config.toml
n_layer = 24
d_model = 64
n_head = 2
n_kv_head = 2
head_dim = 32
d_mlp = 128
vocab_size = 512
activation = "swiglu"
norm = "rmsnorm"
norm_place = "pre"
norm_eps = 1e-06
positions = "rope"
rope_base = 100000.0
rope_fraction = 1.0
qk_norm = false
attn_scale = 0.177
bias = "none"
tie_embeddings = true
parallel_block = false
extras = ["capped logits"]
init = "uniform"
init_std_qkv = 0.0534
init_std_o = 0.0077
init_std_up = 0.0534
init_std_down = 0.00545
optimizer = "soap_variant"
lr = 0.00871
lr_mult_qkv = 0.4
lr_mult_up = 0.638
beta1 = 0.95
beta2 = 0.95
lr_head = 0.0171
grad_clip = 0.5
warmup_steps = 200
schedule = "wsd"
decay_fraction = 0.7
decay_shape = "linear"
final_lr_fraction = 0.0
batch_tokens = 32768
seq_len = 384
doc_mask = true
train_tokens = 115800000
steps = 3534
dataset = "wikipedia_en"
Each number is 500 + 50 x the weight over the matrix's rms, rounded and kept within 0 to 999. Layers, rows and columns count from 0. Numbers have three digits each.

# layer 6 attention query, 64x64, rms 0.103, rows 42-63, columns 0-63
465531523447511437515542506533578464521447516438526345468501553474470516516573494465596462490590606486463448510475483569499464476538403515550620370483586467506525493550542483505505504473489530
553524455521535526446394555492429582494417477497497496502463562541546490541488525495492571499498590550481519581527573509513485480604483509480513464446500555552397471476453476509503550542499511
447429512510521591513507516429530503521550560475456624553497484465489498458501547469479500543510497561515522491526488420503539499477478458492533492503541534473506577551541498578459527488539567
424561457520500564541446474450498564499480436480491552468480396495532492556431477475458501522533446529528483473552455475441449505424458555457438533547453438563463439478443560534552597544602579
547414491479473551416452541562547509580491448593488439449459473509366425501446500579485477473476472474558568443531563463452506444480550479456468571461388502521456489506497481433430517570328499
481474463448451513412387557575454489432442477483501637405454465575466547530631447538551587458448448545450527511550602472413460571504504496495472423564531427493491586402465413416465497442523544
513519481492503518502536471516516492567463461434462548484547535547488520468449412467404474380474517487456504584429563440527444589498384437589437480408528488521429564449562422532491554504488508
415481493502523415433515397529579489532521500512558525479507471392505455563521472587567576443538463533514569544484517494560516545511572548537516417542431455509467430479562494595465419519448563
493485474437467368497501572505454599598452523537480537439443582456449507525473528514422569563558571472490533434513521451424486476534637520530460455531439462440497548531448499418409520484592462
444466539495490437412581564435490434446494399606492459495556499522479520505408455446457382471523563446484378520514463515451613524526451471545519429594509538508446468389421472480496448415488409
451436402515481549568521446490361542511569530478470520490461523485526396483539406468469461419438556552520563485442583516431563394485504533484494521532528502560475448493456566551516466463463471
472635525522367547553474502529424483475562398409420515581534466400565454461459514503541374562543548549568546405418537454495453548479542497547468387478465598616537431479458458533468439506464565
551512587498481468503606666395547435598546606418516398546533447485465448470519537461520520472462453537505511506486582481472492547507484570497458598540437472507558544492519525483549418461435553
461447544503507511488480422562515537577463520428538512417606485517531375488457525455485449486473488503436455400436533432460505539515570537418531531492521476531532533496602607399570513562463476
615541424581525576535457457498488544492464517434509452460560504466377429519464505489492461511529612599499472566513564479578569541520451603490526592482445456464506481437407506511485376598491449
485519482520487459495537682551546513496473469453518519472509510546491564489530485546608413450584566494472523527516485492555514460418483430426394545559528484448538437487443514591447597510484506
481503519582479463508534524535483499440540438534466458416595432474508402497594558414461387577430482558523528493363495510568506474502601413507467590489508447440580495517511504622486541563504448
485482497496452488485576571422640507510498444484452623517419523562554497538467604505512492601430472446601532492536537511597494509530487591528516519556534439524497476461530514552505493521502409
512559414478481508559541549446493435414477532607438543541485486455463550513490630509483378425528430489494459567503543392515468496473648555503661474500528481478514524518564511561427450426501517
512452458526596507476502580625492518559487561483516461631572478454601454524499530468541540524489465462487492575499536397434427407482616499510541372548491574489486465385473451507493593514573455
556540467486507462523473572488422578502544435475523548487599435534422400588475497519489461439500391500552555563574428449401550462453465474588512426480561476497605453459543595425528518482559501
474498519475433508405587443440501490465467513511401459530643373471407500497500534560572454480471600435401520477454554564501515438489494502489528415520484467422555515641403495425503477529595614
# layer 6 attention key, 64x64, rms 0.112, rows 42-63, columns 0-63
542429530448542469494528534532505399487483466529544562510577397515456499522478522489512534575520521504496470534447502469444486467475557503503428573496590469497526446558526457517501555531519415
510536470497552531625403592504566531463490512512405635438478492526523549479417479456446474467494479397532451535502541445546359441604408438382470624412459518623450518475450536518536544520583459
542448499592591545574403546433518593535507528469399457460459478517508537491457512536505374591517471509505394521591497468466404450503514458374545445487514567392502562501513548474523492557488627
485426470482592594523395568378605591479488423547363497471434444478438498454496498464472436524529481503515506501527554501486504433480496471459421551424546424510473500480536491492507584531527503
497497431516470520591520501412446464444548495469473531529580519490520537549505504554549514538512492472480520476594465460470419506505506462442485385414410455629411541455440588494547391562534440
568434530464398449442576489469474468485448459476451536588555512487501527453524490457403459461422417439528551439440457441514443587467459473474496479595411477579592431489551603507438464429531522
505511579437413449455565461466508512443480455538592474527605501529497454472525487544502519471414490539540457648434441616535524590386467542488530500494492494514597491425453492550518509545482539
488385458425527556426540459444500477512505535475407539515436520528530401572590457464453537535527591454587506527422505497493496481536429473476490443461434483474493496413440505503487505566496497
445498483519408436443554543515513458450509470395568442633485420507496530537498585509539483500413524487519562430566512549519594531519517441505557546496434569483461502615492508486457474551510438
465574465512430569485480492513471597502436427548404460537475436449357558542466468516528452503574399520559528498529525497457485549533484473361442543555562479556429560425476491500505568501541475
559516460382570442508504511555490508519526474468477525450436481550376515458514453649567538518448468501543546451465550431494471490547483545465488494503495558460553491578411520477480493458415476
525455588383539572533520538492557429508439485488526580528429502387584396553492548510614515498462444488505491497446501547494531497515519555488476551540519483436496546482457531350529521476387508
545573440493542569500420494439545564439505498420376447546380484522557558376414435436515528446572562496494420462584469519445461432484576523374441517460465412567480503457528536513492525535430592
499591468459469541521437480524397502458594535448530473553574481515443493536512447526486528512511504490486525454470456553544515544394660483538408460490430530401501408513512499493541470470424487
572524536437529500606567502515457515470504501539570567544450434453470512489474424496536568440530532473476477485488381525510527570599527522588514468487579581457497485417430422579393518511487452
513445479550488443558462479508535430538446556525554509515469495437480557373582494506517474472451457458443604474451548588412485521430458525518528510411606502542448535484478448472479502565561461
462551430503595532578438414475482494488467571487490437468485422456491422449471627567464474452541477415484517530525455505511559419465514464491511519501475546498505460416436477446571499438467499
557480579511473437415458402490382497419428505450542459576427525502554458520553571438497492487527493474525477526594439443535464471520548473440504519431542503513495591502493443488510556497528485
489432455478444539544514443430616600534505554445569544504435614452451442520481552545450478500580480471476460403551427506513501468530550536446480594515469567492478556599483561549548561501516546
430552517459558509561449440454578496554520467477549492509472547491548500469497483463462476567476430515592514490414555446545467500531515495471506592431356472469505482479597462548414451475517404
525510425501521434538408512492476521552481374493490482555486508481507351492443393485447526554482448492450444447514418501474550489449438416517485463537489526433494590525535522469489515454485418
496448412455490506546477586396487636459493522525456573553481388515552472560434547487524438492475458525477494432565538494483545517476549532505454502383443443514482496447478523446488609481509529
# layer 6 attention value, 64x64, rms 0.074, rows 32-59, columns 0-63
432479520458510463462637513555468569468505513598442498563594473414521552499473543479564484503512434485562567531522551493456475464423495492474533512525479476582433550532532491483547439524450540
503517457502440476495440501519583453534441492570425551565515534444469550507418399442545565504496482465544555534467431484523482524586436419528489524465563513523470529460520487546519450477503451
498492433491367451527478526408469498533528529538473467538522510608509429464478572474470541526514473520507530459411546416435464527532498486475482508512570487522508460492533547488582495596531446
468483478585456500465415520456490475530494492466469424465517608469545464550496500476475567498489506543413486475460496525458525436462440476507488585532461503489495459568525493435526428574554484
550553608495514477482472503486542454525507470485514451458380391490548505509475435473538503480495535483443517492536496553513521543446544470485406452460539544501541551552500509455498515479506535
385460451420472505537495442436521480486467372562438402515549525448514596528515476395536662494507551530487538568546524528488509456514520479502508529489536464481516380545566448596470444530454549
497548460552543508546509557558495542504538500534458432632443595398444529532440565575357462559523483478551482491543498510571486516447505568599591467569439528614572552498516517615447448516461538
484530553489432449437433489455485542486486555471452516512462589539635493532435417475498427405460432472529488449485443481550499444519557599493369574566494499567509494465549492512478482429451471
469569460504456553439466605517525501523486401424491367503391559503494578542432487545477509459442479505450517522527557483597476500678489453449530425480543432453522526471450562359607491524466512
563470476564499502432480531465528525513559570443602562445431511408590501603506470487489493463545494534623595586548524543497520542496462473556449459541506471485619482613491533530535528584564561
511513521486417525520496480444509486465621498489451462439528489544534530456473487521484555527495500579399541526499452537487517522547466469502484413437522561470555534426437565493532544487516477
483464506435491460468509573555511565466542514501494529472468596532607459495503521475455507467522495505461481479471459508539495426520508406539528544470416547500497569391447504423484492485496500
414513487522485543522477557590438469599522537512551454550537474480558430528475536486551507490552400524548577629553573448433573551549520486429510545556430471531506506530469447588489458438561561
464520510583483465519533495498552476447540547576526448446501485559458447516536532465398543568547440472515451483388479500606439503517442510478517429445500501474469507456483458540471457480467453
554434565485558518336551432487593539479453561457547521491402486380531487558574449552481504537480434602482543493498489493560436502533504603448505504503391409480487601424528446435461476466521505
424446479504497506584458529534416491586458547544545557524489489373472365452606497564470523554519522535475533452466518538537498480424549593522482425505476411474481544562486539576513442522495480
371560437525537444484485491504479555527498530565459543525513500422492551456581503509459556383499491576509500582552468584536465454494497585559541452494455452407463500524503548515549471459485476
538429522533458447494535499533575465459543498536552447476411538483540483528541504409430505533530515492484423442487560418466544510466480424526573588453399571493377459479469519387577429535613459
614540481467549443455513565534548431507437444459528493509493397449447478454595534579500458579561537524514505482559433541481533431449523487477494464517498474447492476559611558601435557427477484
448507578603554462415509434487512551652473539464458511531476539575473483479544453572420423454518459534398498506438426611443399428540469589459475560514425482511473628519536449418505516478577478
453472600478477478524480584452505508542525469382487517466422570542523404513498485568456543449445525455504546412406471537543613525440467466497429508486455509507495502398492520508541477566457477
616436502377575511486538495534531521489453576418461569493503543443472488478487463497499421547430548477472482426468506382514436482469598485531497490502546468438504614607464480555501456498574608
499449479523506549437441513422487387461494593526503479556559550379373529513466421422480481586487441545598515470438489466477476491504525513518543572518519419537483463468481536515494443455450473
452477470512416486512442523514450408471500375498556550515496545486454600473431455499487582494604498452548519506501582500503570449487422540487543478555447528404565542440568457523469440540494561
458384602521490454526458456437451551512505431537444371505469534622422473381570441593454459407453499446516486525590507509558450472532559542468427480587492458482487460559496568493512515439493492
502527482514532637529459473496483489480401546463512442481502565514545490515462554579422446486482541529433515520563460486490545510517476559513413511574511555534482501468455453477496466483471507
614591587570457533495543551504452451641431561506447592454461527403448487609494619500462517481442538501533563402525515541567543574472440566437451437538475505481440526468549435575470454504481449
548586424592513540439525525539520564457467544426495588512518480593587527568455558534560573469496457473527475528426536506587494553590480520486525440501457496494521520474493442545511463530485535
# layer 6 attention output (transposed), 64x64, rms 0.16, rows 32-59, columns 0-63
574460527483407451595469562507473471547572469428505559526457466543481468519474455498491488463427397486492508389522497492470470506501608480455531528500557563491520537526580572544395567546490402
533461622496492534515533475442542461537504543522556523542477479506532451549502496490543475542571566529502512507540514511548446407483559511438588566452495537494547473591450417399414486587513536
500486462579552555387501481482426515574578518456545444475432495516529490467538535594573552513428514483503534470515508488546504414564549506527425519505428526539482518450483480573436515548503561
523483475535475478427524484572416488590473484545542418498480461564450472478564455574469433482512532576467523478453499454535476530451502500513539493458506539511415471491490539411527486582511505
497445496443463567439498421542641541465446503494480490511513557571479478533542456432437488451458488486499492553435548535505499505510438460464480511555467556478581497471450513444499505474512501
634575481538479461577479521570454429540522493546414578506473495535492525499545471519486410550482482526407560499579642517543508475500580517532500529465571484478478480535371418355528495489509483
476447533451469476592509592545453506512520447574522496491544459548438461594380451582535531539515397473470555457466536529519407456465410537482528557428539463459415429437550474575504483472467537
411526551413559530440463531489533532495490483596556502444452530538422490469521473443568550571488533615470556377456540502470504467411497517551571512504405553522476491578478511524476566504539404
447532530563511585562489522582541510512423593434503504490511415542474410425482520550492396532537559505515539497512505613634585494469407564453397520541484544501465440538458599556464500630511568
461464501450445545501525357531496551527526492545435484391553373484468485613542488522476531486483449389482402531518486525446588424521486498584530506390488509502471337417503511477453539580522496
478496447540601509463508485552512514486514561448536497518533545492467485485522569528557437550502474480453443564463515521507459502520490509501547492435511602457532521524491594481500526436530599
527565534556553508497529525514533551483561485444519487444526466523436559508438547482493497570550465613503457479490485461474519490445450529492613570573507569451445554452540570513518483539486482
522503488510560467405469491563375425466463541484444515508560441546494575540474415502456548580460463394474638485559436559391523516414565403412483481446540494546534505559547553554467535607453476
485529486469501497518428497476389581425496518447526418560529511528497546451416585481510477489482444531545499476486511494490422433494484525443482512545510482474481465523494405466494449435413601
458606518415494523555435516522486477428479551439584469468538556512561495547567433460533489413562442557612470472558433581420597405452426572472465449467520590507470440497510595472513528449526394
564484484447458415419466382521511463428546508455498470494564492460503584604472433519578562465530532425565564407523483520506428471518492545513480423548552462457441536448529454447571496472512478
480430567474491451588434451563508513494519440426469549401559432374529500418498488549543489539509576472551553442497479533469393483495529550524542435516539532441434491535439502445537457408454418
523489504554470527508569470494408476488530458487443480466478507592559529455513542461506452459512459604545532531407445417484500568520417633440505504552543553453576403458499513523509422579493457
455447468463437474490363461443513486489453550496538497505531562496499449464446417463506596496494584528440478687535521510440498439589437465503461502452583452412526527403524464380577436465478408
480534566584517548500427474529417581505428425433620394532517539393507465511591481532474553429587556563536512406517408521458426560437430415425503494456504533478468534510526564508530535454490406
483507510439524525403566457557536521443459457503552457534468422522427542467539533515514549535522504577481435436521461480610595474423398540454549487495587472514496595460449548512527572471527512
583552571534469534399508470428537425565538494474497473467504567466478466501420432517596436418613439455542429445517626489431603541505502519508549519540469514546507499408582513505503490489558503
486470469442511422512476532463416520492440583509552565511489516545504519543523467501580470538519557539489492376498490436495559474521494537439512478404432535556453454565523447439494391521564537
566465550483523491584550519523516454438498595573451464547562482605475517438475554631454443507541517465449441461481456498445490472476538462588468572467581513463494466468463367464536572550505469
454467523555494510521440358483537469385442534511446489539432551431516523425494430569572565542470503625445575391494531511537481573486500517558515508519490455464510414452504450553518562376488476
415529481538483454435533554505520540417523532589464540533507504535482421478495481477445526488560551455552586531475504518547477532462494584491528447479496497605418481463554554499561575459557527
505485549414484535426562542373515490463496461560556407609622375566468456456531452464494598418486501414531513498490532536553464457522506521476517496481565466548527464536515531406454505369480427
467526510457495515538490583494572509519551460535495399489545413460513521419475549482490447446495478498538473514468472538452483412387578447508463515505460478570439508495498533529506485597408552